Weights of a small transformer language model.
Architecture: RMSNorm before each block, rotary positions, no biases in attention or MLP, untied embeddings, normalized queries and keys, capped logits.
Each number is 128 + 32 x the weight over its row's rms, rounded and kept within 0 to 255. Layers, rows and columns count from 0. Numbers have three digits each. The size before them is the row's rms in percent of the matrix's.

# layer 5 attention key, 384x256, rms 0.225, rows 78-127, columns 0-127
099:113132079105158140127173146127108092104172165152151157123145091057133153110106161037116075080136148168094133101103172149146093138143184166121150137160139114151131144179119126131082094132131099133157115147144115136053169127079123126184140096073085102147163151121117112161085148132139097147207158128153086154133108158157080121173151159096116067148074143121158092088109114104107107137103
096:143111113087109111093081083079153111128130128190115059126113127119112085146119087112146160150095199132069155120170141130145137110113147098082095055072132164122120132119109066129087114156170123123116134140147134156088076165173141144145088066093092227130117141157135101145136108150096137099157108073086183076102157119128138108097132084091134162137089120156133117161158055158110090103167
098:137158158136116116087146101207143142121124078130083161106158152160107087136081131126096113151104114145127160128096109085144117117071124098094138114082134131162150122116081174087131203145125166096154144109148062144133112154148127073191080122122123083135143139096190124178136090114126160063122141095111132160046123124095099118082094080189108102101087117124171152143110096137103115127191
103:052127110140076043073165098160095111126050105176098133125128156131160090151108147154153124106107164109122106114156140102111105108105175170174164154054150127148101139134120073145163124053090174173162117117169086099084150161144154171122163123091135079203123141130105145096130120127096085150114125185122124149127151188155106174167155112131140136125096107159094158081084143153125070138113
100:117074130110193132123167106165118181147183105122150112131074098090157103139098074110159110169230145110155139103086146126169131099118154118102140127100171121133122208059160135147166184126118147152097158135147142134105080088145138116148146097147103130116131128088196142160131129113192135158131159157118126131150049120130084176162142106124115158157121062151140107128156189096143108165112
100:122123145122130123116089085130116152125112068198133161129095089184127164152159169162164149075067138146120136062158172082123159144098155151099135140163076113117182138073155107141159152116155165121116107057161169117187130064173124164114133113155125189098148158074128115176106157126147114128181104197175126170126098092120078123179135188134074126171096057125119073102150058180099122146128
109:137132105154141127167088141115138077164119114165146144134100209120092116104185133173150115176147113125163136087183112129048160161120110066118106113162207170061084100102140145160082184121114120129098144096094090108109165129133090081129173111137177096156101139153108117166147123160111105119162120149079136123191136097148110101141133112101083131116160142150110130073079169088108151144143
098:164116160142166173158108095104171134134089209066106137154101116128102091088152168174143068131168090096067169142074188124070125146068124114145114091110145121144177110152136136129126112120162074141159144082115148152162133084123154139090169179182128096176165103111116175080062211165119129072126111157134118107120123156150145099088122130187142137121144073095184139082142156135134107186140
094:163114087136212108160166152099090042149095074141092204143126102150190124196107132170077103148122149110116132156079160074128142120164144165164075116095156151124134100053132160069086131101155112144157123130173140091180134108087052093118133154195109136107092139161174095168111150113069121107091142152119165139133125122127095114128137104057149128162163109087103088147131098147050174172166
101:174121074192076115136127079108121124115120107075151122138111098100168067140115109128117182108141194136136126097181089155111125120077146158142095134136172126127164143076118108137106140135124141116119118137087090143114173167119116071158111117135068137127101128074113118104165157066084158164132175169100138086070135136124115122147177117162127131083104112058172162159182168106139085146163
100:145104089182114098127128127134140110167181163128109191103156110176127151121147167120137070163133121163133091151148126100136133147098119135122192119175146132078139121156151142131101089078148130148129128133180134148159129139117165104079145120163171127153085109100157136122141113143158120078105166120175136101165087079130147103111088115159110098167189142139073168057113090142156110137117
099:070111134139158184173171138062109078116087109126140163178192169070107152139172079153120120136129118164093148134171179163144166138109123085090153100178100171123142177167128095164221077139134101102142149164155122161151139094112174144128094189156146141104132142133152152101123104122134106111145162097094147148148130112113114146146052124104137146114146084059151132084101099080183141139173
101:103065227148115061117191143148096126121134150127172089148149154144176091166083161126078206086130088133090146139174081115112138155095119117128148167141148121113122136131140162116123145136087134197153136058124134113116189200120137142152107109118132156122060150123133153160157139135098075076140124159145091058087093142114158167110156099083093082123115157102117150090130102156107095081105
099:173084143063109159126140151107101051177130121147097170137190107157015177101122152167123150134125167126157103069131154158100122167152195122091089122084135116112115110149135112135148162133162175122152135132089100126107116121158177081174088144096092147174083170135106100166100095134174094142105139140143117158143115174080166144074175069124162132126114078125129128122150148125123108106119
097:119181063154123081165074125141135115127163130056163118160169096107167137094117122176123136112067101140114181143155134134068078121128138109106072120103130111146147186170150102131100173184156068120111134146147137131094123098155154143126093103139072120159151085148103192132133066118151126090098074238135160103144096148170123079097168170144141127135063128120102105180098177175134102153107
101:179114157188200132120135165034148099132096117124167166136152072130157104143063165070145177109094140095141121103120139128130152107137160113134115163139110173137176111127126121128095103156134088141161141139152113127151086143129129137109137074089168169118143188159197150161123123186178129135072161136102113130185147141152160126161168166121111176114161155159085071120093135163141105121089
100:164130092208134137133110079089126099189147121140100073142101136149119151128098104125147124124164145138132150134107165059110134176129053116103089134113127102174149055100119156129100131191142123124188150131153116115125105150190050105122153176140081083120111158077138134093071113139084137128125174126163090086140122113126151103168177117103147189106158049154155131141142142111186115122117
101:093127142190164140191115121152153115157144161123129088073109127099191080077176102130046163115124135106161120103147168093089143108096072074130143137144156105132140191122113130101096120108108085139138116150085112154102142099164169145109157085111076143061151139102108090096083130113113104142138117128181170086125089210157182050118102162126148131114087127144138158121169111154104135163123
081:059145080126136116135068098127130121112101076145044167120124053100119112122126174134089138142105113114097112133136190136202091178185129154160122110189175127170111103104102134160105080067078131103158167107092126137129105163162112105094095170132074095148181085212150077071070144084156137090115177140148138114126132124120069141114121196081136117175172102176106132067151134134093083144082
086:102132191113173194080149126164152151168109135121124188190139104127150132143112110103153177086162132104086113117102110151122103082130131145087149105107182120156085106111103205136178186119121125112145101071169161148111129092062140131050127094177098137100108085078176062102150074131120152129141146162118119137124102156169134126088109146121133087188132109126146047139170094172156125117098
093:102151120110146092115090121120138108133107119059134156043144097139091107134104129146111118115110168166147122128163138209108079156119130192140139131099085070094129169117151140099147185089121161100108169138106061046123201053117100142145145095171141118055113126127138067137147088109146125062158115104099110160139136097149087112151127112154134179168133086099124083117071154171080157142096
095:133117200165131154146188059130182119094135116099160112053121131149092115118106109086153156083143079073149168165111066085120172110099105104122137168091179154142166108189146214130112135113119091104119112130184108164054133099094151110095148121102181145108070137142159149155155132118089140159163059082093090167172051149133113102161071090119165072129152189138119137129113130138133151114111
091:155179111135120106144141080120137146114198185124144161082066153143149118172116134114157100125097155134115112158122131158169164118127102171069203119132153158148140125111142142119130121158177123108160149109185138145125092115135143127118030103108177120148081196129168147153137124101116203165130162133121189074096112098159122117165125138171161124094192210178136069136180081111153125127108
085:122129178165120127090100119158157166134135119140184128147052121122074082114128120093211078195109126134138089196103168134095146203141147096165111109109180124123093117139140108185133181153083102100155170077120109150097159175185107135102098176097131175109067105111159126099142123139166152177110060133092157148110112104151070100105139149137123056139169181118119117160111145090129164120148
083:107143140127132097140109150105137135079149091099104111131123080145152126131081155132123153137111133067118089092134105067188112126127143137130147138129124128109147158089113100156181146158092138144090134074093137091149145142117082141135117168118114093066162144134115128164149085157109146142189095153108144089085129143098178110134119110146107147155168064101075136088106150141099123099166
090:179120105132110166117118120096123146162132131171109153153101166091165138103094090093187099109090185133117102170162137083091151147154103130146147158144152192121123224125117114158117168085098189129122096113125116137154138114112159096141144137123096189160079173106152125175135138164153160165112114131152095133157113105103187110115145197161082136071138114129156106218102123092082141111104
087:157146128131148153094150179120104129143110044085115118159118114134060125138159075147080098144126116145140103088147095103140103131092141117128049162175202128155108089110143072103115135122161050147135097093148110129104156136138099111142138142169068142145147097137070137098117101138098123154177136204129105101131112141111117179192126160108213062125048114182131152130194095108146133089102
081:168209111145136067135087095086097104125116119089086149157183096113092148093160140195033141166161089102123119132213124124109145154159140107142131181165148073147112138167122108105154108201173079105160113147121144111099097119107143137111131118149147125173107198179109162167126088112150112183135145138149113094155135090115103140139089145124146113166130122138124117105185152153117139121181
093:119159070155110124118122095186128141150079136068129103129138120157085146167106124114141137115168102100153124160118191187103185089097147157119150102197133144155196139105158186077119106156106123156128134203141094207059123088176140104114113155125157104103125129117162107102090085145144104119143149070109128101150156139158160082143141036196203171101137097131158104073066183135160110161138
089:139087120141123126075108205174153150170129127127137137129172178164135115167078145110143128118100181109129136138120181176133109188135168127141112085125185167109143134202131161072102068168113073121103126145123063157131123141130109143162125137126186183107187083117206127122146153092137114143123159204118151136136119164134132129102174074177163158079135106061114127122075148122115120162085
088:139139131117145133100136108146095141094133150103150105161141173164076114161163132174089082104140150130088084182123142098136097140194143201122104202135131098160112138180125183107132122093093118093147091066146182116043160085136124177143121153100142184100100092150136134123145113145104143085092162117179114132158150151065139136153090138146099114065189128091120089090104137146143143160101
090:118120091088065066085111108127099171166117111081098119165117083132082169137026114129121155080133079121178115128119155139122156086185149117121141117115132109127132208095177120177113128143143137103151180182136120138160074100118122145123178125160150090169162112123174077089158150128164079132161113161146086190155120140144150110163128129202117155151152077128116127110137173093082137141157
098:122100123155153122200122079109115061076106143156140103173123162081144134133141147121190157084068155115106140114131097118159164085129153127116095077130114119128091139103114163095103142116143211115136110130086115144232136106042135167119096094106122066141090160117118135081101120144196130105140105166207150149155095167102153171128119188176106098111107122121088146125063070180180218131154
095:104168159121142115131094096154120100206095159128125155113157178134177106108129111147161163133122163130103111168142102129088184105067074128118153112088167132151121160099153114140163135143123132073122118185120121151120128068100184141113119151121153101146121144080136118172189143145146145088090106134120118198121083135169160087094098168165116096167131164189141074173133115093141082104164
105:158103102098122069146137162099112140139138149165174155067108095164113155112156123142189122127156156118170118152177088148180179141149112100161126098125131164105045107107153124150095115195133134130184116178159219161121155126130177110157131054166099100185079122151145159179110160095113218114129111110132110088131122128086113176133175112147132115091099127150164096187121083140080107189098
101:150132124165112186164083146118136107129140081101186129067128119146082107187179120050144120177128156152204128167150129114179065159120101088163144176167084136154125122110121079091158116121154121096113151134172170150128170126145159116138086144127172158132134197143107110139126134136120132145141127173132122098146090109101086145112121102078212085139170085138150164108104175133158132138102
095:109053155168082130124167153176128161099104105105142157050114151187182146143101168113043148146104227141094107152064196126126128148127176149166110148145137199126096055172163105160097098143129184075126109152079146132172138167079114090066080117157141142048141107133135094108157222138134107142144099144142146102195143135071127149135179137120134142093130104146119152123122124109158121096109
104:102159130180131138115151110199119124087083156145078180166120113156100123096136110145108103095169103140198115170137129116146140171163139135086117102122146119065078135115153141140136088074145100170180134093123116108126148144208084184158128163065118158117152143179112117147186152137143131107164164166080148117125130108085123076085124097140106157135150071132143142091127049126128127158224
105:144101173100127116122104078158104101111164109160220119124048156076132080091162125098089137056147128088095111090139098104116095122127128088170117145143167076081090185144125120095120143071145113235123148161113161148120111165151163154157069186175081153206114118148116122153118134108145154128142143123133116116123155121127137076201132179170085129108088107109132111120076188211100175122098
104:128098164133127136108092147160152132117155120159089118130103157115106078187082116150162184152115062098153119179117075175128153123118112152135096081159088145090073132165135147141147130068197115137119104181080116161123107130165169105097143143164190131121143103113108121112145140082120129149102142145134141117076100108148141074118198175123076054120134129124137088131120147140098135185131
099:141114173159124160155173130141096121165145083124121125118136119095129106110146218160069128068121126156134097128103178143137164039111088183057176161057103184102112136074118145173131177126117115096204123160112131101178122134097146141123105144108184172089092116080134108097153085151107183126078143119087141132112151108147094193131090097124109134142182115136174135171187097151156119156119
097:116142114153156143129191092127140128175143080108100134063157134045030133086163115116131181137113090118185121142090122099156152115105107150124103124142109145173127153150199127115135154131184126094154079084110119123149056097199148169131122205167075103177151200088145114161146134074105129120139170164141154122157100227172101168127072078121071084117169117072114175118119137101154135116061
107:170159101090116088127115154131095164088118091133105123127178119134176097128142151172102172154142129153154145134110141157112174132053096136106094188135121125153076153148089147103136163123143117155153135163125159107076093129158118151155107094147040166155138059107130173151190084164091119131156106124112105137173098127150110193079098145116110156132164107143106118088165192144179103088183
106:131118118102137112126148049102104085125088140123119085146159141116129152174159143133094111171107175110145177180160169152083139114167166158094099131144145125166183141084078175112179084096147178103140137141122089153146131136205146146087112126116167136153122125094132134144145088134117107129087140102086075105081172164164193096155165124176140159057079147124131173115098138086148132111172
098:141116174174154109133110101121113108160121156156106172085072118129127162134155178153141088157096140085194102108100089072133168139125167157096145100137116118111228101129130175112122093191117118144157102134132062082103137196106124168142118073158086150099122095168097126124139151118071129129132157135134103197122124065166125133129115131177183087162096189123066079123098128100145139128122
095:089097085159108056117093156113146105124115123186123163144148101144111099125118168117115140144141067055136118057177134167115086155131146057138147157083065125120086173164176131129132144077167114146115138078159124119186137117097110120067174141164147081178140162137132133081160103110142174077078144102102152123097137074097113161161082154099130142174075106137181044111130123122163124141140
097:163174173135128122111127205179180081105119157112084135136149178170183120126119098084168179122093142065124143166090142087085124175065113136109094116138090161127144128123120110126131096119118172104170094113076159164159102061174099111095109125103087171141123125098146104091130163187159097125108149129187078155121109158160137128118109117129212114114146141165128126153142170194150129107190
102:143169092168120119160122084156141153138212123128081153129114098107122161119123122167113124103113057053146096177133123145130149123129171133159101113125080168139128114116158071121133075152046177129130130127154112155151187111187160106111162168116164127119158173073056124140132130096118152100117122117135094072154177146128122203086137112121114118074140150095123136123123122138148121161074
100:132166100137115109127103054173134156091085092153064158097123115122123098130147137127132175074154117124157147123085172230121119117177121128128154156171127153140130117115125151167160179147101119110122167103153137098135067115169095129121162172103137052059114110152161045149141182142143107098121132151092134114105106109157163121186085117091096172088117091152140173166124151108152179170152
097:118117091120114117129122132095157130121152103051163140098186108139158158132121166184174118098122118112093123058131119142120135152089097136149120091058144177122110130181085061054135094167112076146098156163222083132146190154091086161154101117145110118139137120163122152155095147097087110116099143089130128155087140132098171118105123113122140128097105087122155114157116111118097093189086
# layer 5 attention query, 384x256, rms 0.224, rows 79-127, columns 0-127
099:098134124129162085163075107093097129141091142125103118123179094119104121119111137110100177183128127121120151091152121067161152166120139149074100136136111115113050136099087135128100194162173083115144139118097149124161170164112134163087139083149117121077116117151127111111109130055106153111137149108155108153109100129170123207155126125142065129149156060127095118181063145139082092164112
104:067044156088174135083110149092115157107164190113133063091129151102107086144126114103119115148124115130155130147177122099105117175121140182166140106122127195123114111093092122131128118161095141072112116127067144185053107111076160075173115128117160150098073140115163136116132120124114174168165098162104037093136140157132164142121140082097132154125193110133166111092137100142116078115117
104:150096128137101112151126107101128111114200086116086102196108120101148058102115102192144144096093086162159097126147125164084081160142120115127110114099119128082081108143151146105084155041162150159131111063110049153099150097133115092053168142142105149122137096158144107107117110042107137156151142145190157212168176071135129136150143122091157121165124112112056129148121140187119169125124
100:071126232080155173083102168106127182164150123135120158094155097132155151133152087156062145167175122086119183085148131142149112115211140180143126160095197107159145161097157103086149162086163103114167132141094114085159092119129103127135134105139111113125165145130156149154106140125158099132122157113119117190154086185115169098120144144141120138158131142147166114141090127074141126158116
101:076153160145144116103144117079090145068124079138127090144163075138164140163136125156099117151114154160108173147156198090154137122106114136116129114156190107060159207121072114135106127170156127165088180138090066162092163091036164141142097150174156075103118126211111120021156167135118117127137142136119175128091129079183109114166179132171154116114178130075102122084136121119142046089106
102:119127102196135123123150110143112130135108172142100199103169104211119177114141124133147105029152114097124114141080139061116082162158109137142129147116125162086171119117177078189108134089134044113097138146060113097143171148123102136112193134140143140151108096093165094123071151106169126110101103126160121176069076103169130074125080045125160131173129097130125119116175147060181104105159
101:144134120109095175161107158091066104128082120119194094134181163148161078122122137119169109130113090123179095159090167138103087128100138101111166142176149142183101172125081140074166137121120157126121124148089153136101111092169224134158198114164101182170102169117092160139118067142069120132144118086174122112151136073123133073069115153153149136156133135167142154131133120104143143137094
098:138174187105178129121094157078175175168179040166120156102154090135178135080176156075193081206083124157108165132127127117122115128095123165094149126163134143169119131148082179162085154198079187110154125086147176130158140167135132133146170170152131140084114129143171160123119143156159137136193105071152098178134128062105078124155184127119160124145133200138098140094117138132146125128132
100:104125059154122184135114139092066098086154088151121114112124099155100111085078058172098142092128102128108130146136151164156137168061110155146091106159110143101095193091127173142164080147105044132202123103109128166136206174149147115131119176152174152127164124078075082148188086155100111132118152167125142100114063076143162115083166141175155069141099115141134132067102127080111091080174
103:145127114117163144152128125124130133092106128127118190113166139075181159084186148082063096119067148153114177144100115196121124129140146138075101140186158107115109149104115128138137170097123078159114133146097146186136124133100190147160113139108128092120185128164140128134194146118177076136109085095184116107105185127154166148156094117073165149120147043083125177107156070144121080172165
096:140167103159146176095121115144096144114092082120104123148160114126182142116154150124152197166128165163175140123137140114145123113149143082112141175166172086125140103158079119106117091106097178120107069130154153158162101135145059156106105080120120177113150111120081109137123186184166153149087103134155135154068136097140112116079173206107094146109160136135126065081086137136118103140130
105:104096131100131140110109102118145102099154196197160110115083151137138163138106090145190186162141149109053152113119121135107169149178136109169103141123126131172137095112168162186115064154147136158122137138059102131116120084123125103115126090166070161114142201142097126108098120174100159033138135174142086172164091110141135174131120136154133065178124123103102138156107157085165082101140
104:078165115176071126144172114102116144169065110147104139113125133129134094102118148147099118130125136127163077138135218123151129148126089157097143139099114101081120127156129083116094129107180097062143168179143160185087099202143155072131156188147145123102148174148149173102139158183101143204121159137085119152164127154095165143121115102133142109133129105157092124093066152189064123109178
100:138134081128144118212119176205150116121072113112193131163132093154088159137142122178109128123146153127157081067110114125148067153108093121130066110073092090120154077124160082120098195122069120176134141124142146098096101076126134090125105138143119168095097120098091085149147151218129091126123133152101147162121100097063122118133174083128188132170156090146119171122127166120138167078113
105:124191104163127069134140060089110103122101111140095167163177142105135108089120097119123110147095143124128172101106201147179123121139155162176114189190099155135219150073137152074124139126108124170085156113103093144128147085145075135096156162074109156108141179157156187104101097104191132109131119061135146129179117173118081109178139147125116188141134129176106113117116154119180127092098
100:046147133140107112080180110115063101160081132109134082135132179156107133125113100119114165193095136100148176129077149159130126113143158125087108113161182161135162092087082153199133113101116108113169110109095151135196121148203163075161079134193168071127135141134198134097083067122163151159116097029127084155152122080093145122071105112118162149149116123134111155148128143137149160146109
101:159125100161125092107121184179171191120072155098149081129158145119138180114059151113145148170170140132132199157162182077130056153112073139081120095080128154166078158155105088154083166100098124173203128119125057120094110116196170083181091173135176154146114135132121180111153039144180153059142143158119154113098093117116152137100116079102137124110121157141109109152152127124106121084134
092:150165065119122074139106181161130122107135127184099100211154119179097179091118169091211088179139124112085158139173171151105095132104136132097165137113140124080103075166119109142141134144107083131117146121070129101165192171096144102147130098119085157116097177221132118101097105103144135130096172135151180087103096089112140202083113152145081162187125126044113057141117122130132107148087
087:170128164140103103093073148121116070161095105108174073120142095141095143115135149136126128126150109145135080133138138118133122109117116118209069124100149108143088087187079086134084125156162121130149168124114097148109128115178061121133153173062165119101146133151123110144111149102114183103133105157092132153086191141148104114072122153129157102086162131127109156152090123131118133114157
100:151104123100118148205156061117152188166140095092127188126116132105147095178118042095067150088140087128120151052099137152113147083124111139133130125135120149097140137087165091178125130174097129160146122128173135139142144097127194095118180150105166074176115168143090073146147131112126109093196071137108170145129176169130096116125077178184184133153101131172091188088142103084135077081100
093:108124095121103151113135131133154109158203077066163122133141134067145116146162164129086203144138096157176193143120134104148126124165199165118136166106125115110132128103117137124179145128074130127119104104170055122152085136109171122096131135146143128102150128114196083129077172197118124125126097079125081158133197095151113129126136130182113137141108114094108111095115143117120137127094
092:151139094116197116154130153103160076099102122158072124127162100117095146107151145100112146120143205136082147106116152094170166118113127166115115143128109135098146131135176140103115197091121102127112165148043156109121103120143069162152113080106128128105179116118096103152104118156147095127111100148134125160137148170069108153143131150161145072123172116122148167106114115162065128143132
089:172150134099137172124137109091079143183125109164111096140142128115160168147110119122045083084148116082126203099141146063141172190132119121081110159148130105185161124134151090064152123129118121115076155122141143083079118139098086072104066094133131101136140129168143173118122226111123101162091167081128192128122115104124129137180127166103113140166116169083159142110111143138158087098178
089:141155088108177124138164152113148135120137118072108122141127158131088137115167128099141100127072110181097064158137164105164145154094137146147089126153122134198093114088166187112071103190236153141151124132112130141105112133156072145130117117112155090112162160130193098146119072029163095163094115062119189140095099130091139095159131082141078125104139149075137126167142150147136116183089
095:136121080160096127118183143144123109111134147145103107140090137148130190076170115134169124171062159163149161149079096094110170137128130116082163156184118117087096133120090130115109171099129144104123137071080166122140149124137110123157136144120121101145108106111188158118154070173162182105102138194183117176194154106114107102145145199075116025133138131084103051138115123104146177102137
093:178108188121097134122133097184208114154080163135186143098108132140108092146143148155148112177158092129123108142122156158138093115107212120101123192145094056105110107141147107122142123154095106105123133175153130177104079129111114146173141090149121164131152104156131117084136150133095066107122115130121148119123070201106100105108040094142172144072089103124126094151125167155152123114112
095:133154088094144127141123204078097147121116101112147121074167091143091103128129152109176072152128161169108090158113128143165093129174105146109114120073126164146103146135089119185163167159086081138126038135115152109075146125133143104087040136172154133096150096096113134170079089121113141136109125123125136167079118130104083180087082096136082142092116143172168143147149133098095093121113
086:151048149108126109147130154160150186125127093103125144179155092056136091129128091122137155157114117144082126072106109163117133181067158136146136175133116079118062127143173151125141177158174155115127149133126163137115119154145139082135125097169202167141168087092124135138147168063127140088102140111117105108162088114159076167197132123059094152122112136120155074157156144163199185149119
087:079194123090166129108165118174127110209097112170104114110169145065097110130093073112139105178148157190125092099098145123116104151150104150127140193091148099131163141158132055128200107123132146106172106178146109162149086110119111115097181133126156112101173111109090152135120100122134151088137150118142164130143047118065188102188179163159096129133141179140095155146140140129137099098167
100:127092117169097222156134129142155151142164101132118115089101115118153114085166161133150146148142116122190109118170146090149177088195181097106158105128165155131156148122095103112132087144092154154184092103169069063120125143124152073110140133142139173154108182122119096105178079133083071096163118153099151161095087111095105112110155146126152159116148108138127181071109106146096114135081
096:099090098122125152156151101111179128099100135089254140133097079155143154139133124124123158104164093177166134136149166128135128127107145151172100110070157136116142182118104161189159105133119165140118184146143135089188126090131180156134094104122155111127161133116139108107104135151123114103197156117158126155171160185133100120144104103171188132068142107134171088090116110103069069087022
093:080119085164174099103145102154205104115104156129131142101099177144168128080143136117151041116124126174148123075154126129128118184085171094100105119133151144112117127162117137137087046157143087149140154215094146095142140124093061175107133151122140119065128074123129165113111122162080182083102165119102041099163111141114156109138096129108119084174125107180190096165130115155146123075136
099:082142100137151070121121146162123093149150117158135170135146162149171118131179112129131102126140168153156124198144157149125119083112191123106137199144091116160098118143106171093147150092118151160184088159064125202139086077144192125139148175121096134177108169126073131186100109150122171118184124170162153125135137163131097152072087116143114120126103148115107098096171121138117161162048
106:101121073114157117117137183097105071097169098119118095083147094129111155197194099154107145084128097085099155089112135194157139112133144069129163113154086184083125149035155093141140182174119138082120095119137179143197126081100142102123139155132123108178104150110166097124157143118089155148179138087160084128158131120118163123110131184132144146092088032115147104138117145139016108135133
100:176095122128132169119085110175099173130120146140213083117141167065129084067203134120086107106107128133174065195120088099108116155105145135176159127115144154122183080121144157109126116101138116129185080099122165165145058126090164081133164159142162106152133117103176144089140175111176157137113160109102106130114161183142077140107118128111164050150106151128160122197130186122183120110104
099:109129141143125127152185160206135118115081123178119136154097155058151081148125149105097140091198127166139165169079107156128135095152125094140099176128122163146138111126072113154144097107122117091162108140126164143143165135181120069139171126144170155122093103120104171131081140180114115140162152157074132097133075201137099128123155173141168057221106176200138127130170140149094110106169
096:119107119142079144139134106105161129095155123136127149147128164112126082142153121183099120125163133123156114158044111108076090101047074141157163150158130117074176145055111113146111049109193110161133168177147173104131140117107122146135099120167173137151127140121176150199147150163120117118130141139160159159143159121169142133098103028102121165115163152170121120122154172107188112130114
105:098092115186101127079152119127125112138155132102118100142113141050158148130153174089148156166177155095113142132169105159099092090119101130141113149103111088091130188127172087093127078183175146151125202124091122131102192173137122082130079117088100131196180151108115179136099133034113090136165107184140149117110188101094129122069115123133108119098107163099149127123157171115144154107100
101:133126126106146168114122163172156141201100124176097150125155153130083119158184143129104099145155066088171149151101134135144156128112160095137166114102156125095081109136145109103117165132034170121125158133144147144180085147128202149153159163133100142147087155093167144118121093123133092160104215167098123058138161138136165096141090148098220111118161161092203117084134126149111110110057
102:097150101074119066104139174109105111092107159144138165140137197200151110110130145177126168085102103137134113202156083091124126075113106210166111131088118124102127105111172172152157137168113088134193093126132143136134092062140172154061084092198163124130159165150092121166156121095146168169122093120135119136139161137171159045065130149065198067123150078221158147122100137140114107120086
105:129117122050109190074183184090122140122127181121132107162154121093084175101115110121154159168109123127122074155126125073171052127106189159142105123092151156133105133138185117105140081059123120107120130163152129171122059118170155164134147220114176188117118135143163145106138157177126153138112170172115139129150129172088094084081129145139126143121136099109104151129074140106170105068139
101:173106171105148151112070125116164096099118109151128084086133054111169131166215137149141134115124154155107162132151134156158114111169113146095091038134093158151165171129180122152163127110171088133153132176172151153113128189091109110112072139069128150123173075173164129172118084070131175084043095187103139168137137161141151131084108105124131127118165101160092140136103137131118160127191
098:139107156133151127115112073131133157084149162111131153168122067135147105154113079103164142153126141136146156154121104158159098043144093180129160123144098134132129155150110085157085135146088107117156149184100098089142149167142133165118102152135183142108098118102122141160151093110091142132080157111095048134094107158133110168123062163113149165154088170169141130117136133132143097116057
102:135120110178118168097162137057172102116061138145146125161105124135167070148094062132158106108179141165186101107132110082151155114144138140074150124116125151056150127116095133135137129106077088181048085130112084114183160153103079142137149073157157107115095125124134114141230125154115119149162102172092068100137132103121108205143120125124100153169143141201163137074145103117137145146138
102:085109175136136163136132079101137156130100060131139131144181141136107140095099215124136090168132133164115133133153130134104091100184028104165154160096122111170093093098170179100109161079119124128144128076181133171102111117159104124116064117157129118170096127142105143135064104157111051115096142148125148176163131140140153055159178105178126094099093116157093165090079087112123071169074
099:099087143111181102114080138135093148154150113158064115144163119124116112145095127113150169125127108097078110174150140133077190130145119093124088066144099142180135133165122086146132150147121185119108152127061141153152104134128090220158082110125158126105153169142088107124188085180075115088120130163118107112125152123108154150150130074160149125184132138146163123170091088171122180133121
105:188179111082127195106122148106164190145092123107140142135173179157156127144137143130087157140141127072117158144127074176135049131123087131122075086120113154109111089092124104102109109132167112194136178118066122158116164076143116105148138161127143136161118110133121133152135158086074134213106113121125096086097145069132157126061105106155132166198119095119107203097099149155119181140182
105:103153146148129112140137135129131140091118129131132096142131096174121099144199075192093110116118182153155138138107168195135123110100115175153130120155171147059117111139127174142085079155118082118154125154105146077114100095104079178112146136155155122118150195100129068140165122137135077136160116067115141142108102106194198151162129062081156129175097125144122148130136116102142100108148
099:118054124137240121167152124161150110089134111139126062147148149148107083176147135095190117138096145102170073113082108079097131067134102137133149098099134110102132158160123070094154101100097182099173148165143117206123138106129148151098158091146131141132152123160088120099089175161093159097139169152136100115133220197094146094091173122184135157152099160138164161159147090158086144162102
# layer 5 attention value, 384x256, rms 0.214, rows 64-68, columns 0-127
091:052115142143159154092093140109171113110107117093174146112150155096092150168133120129084108078146200142165072130126132117171109137120147171102117117206136150187121146064076097129132155151120184118155087136136131100128128164123127181163126127127020165116123161123050136122065069150188155116121132110101165116135150159083155124102071137122140130129123113149125120108183158167179108137148
095:114137157131073112146106164124119118130096119150123122092137074142146140176174214086075118065085121157177138147087135136142154119150153137093139087099145139093153119108112174191136123146085188135179125128184148119139114165126150155132140157177113144111133090140100139158112102146123106115177106130136091147084066096133146156140108118150111095151127096124132077172151143083158067150139
091:145083175108119110081138137177109144118097130110178138137144076139089145136166157131169163139154084170155172139107111140137158154112157092110066151114103071115073081150103152158193118103092147155126148147132114109109226130076118178128101104154135110184161120147142145128133104164096131143097150118055155091120193118123133152120161075155115124145150156020114198160134200125078085098145
093:097128163119161183141143080068035116179138144107143146113117113174154094062094092106097154135063127146103212100115112102119114074096137121108156137137187130149070094149085150174144130091230118130156095117174141134167112127102116136093116175110143133149135124123153152131147118184100158124092154164173128114152159063158098105169070145132180137103082152174098091130127161113104210147103
087:150119092187058161108151110100155124116119143152132123126132129127116134139126174142157179140083134162132085142126103103137130148044116127142084099162186095104051089106117100097090154157101178129121127098122125129175124167061105085156141091102161133123051138083173112133146177091155133130068139126071145127141130137066073074154061110196090169066178166067132075120113103086140146089108
# layer 5 attention output (transposed), 384x256, rms 0.2, rows 64-68, columns 0-127
095:209074140120081104132137177131139101130133134159155098130148114120119115123134100119204141203161130116089115112094116065080083129107080065174120168139112100074179101174198125131162142113173155160149150143162136126119110159172100138093138162112142114183191122123159091111202117094109116117138124113117157169102125133103112114123145091089162095166179102125103065092202081104088101100056
107:158144119120139143119138140115131159108130177145075110176141142129194169212120061108140178143152092109142124150120140114104079105117103133149078101141064073152145114130120089102113088116155112088144121117143163203159090093185160139104118128086101128140111111125111173101161146151167128167121113127085142131148219144121148080078172192147114131042064186057164143115146123138094161086080
101:076189160140170173132124210072138164112182121121149090135165124100134174193116115113079158095080148151080065114161162135137116146116106163104129142153126164162136144086139153091112140159084157173155070130150131077103045161139138087144102132100091181089159113145136141086177146106128123151096141118125171148124122139139083136153201128147121086110111125186146138133136108145137125094088
095:156082057076143081121072134155128098114148086152106131114126102172077074114151108147074089126183083112128126118166091129172105132133135133160118147127086102156084098092130142107170132108126103122195125125047171126162141116090151159171133108149122112090144071098135127128123111154130114164136114080146080112160075177181062159103172138121167135114128100128133180145123080175151033100122
096:122113104136100126127163137182072116180113141093123131147100093136116088115150079155156105104142121120157121099116125164095088159085177162143177165081057176088199105100103181127135056167094133134096089147171142041130122142140143122076162142086153131126124100139124149121146106116097145137148115142150056045105125138170170158105153166130157131211133105121135157129162107180083184135140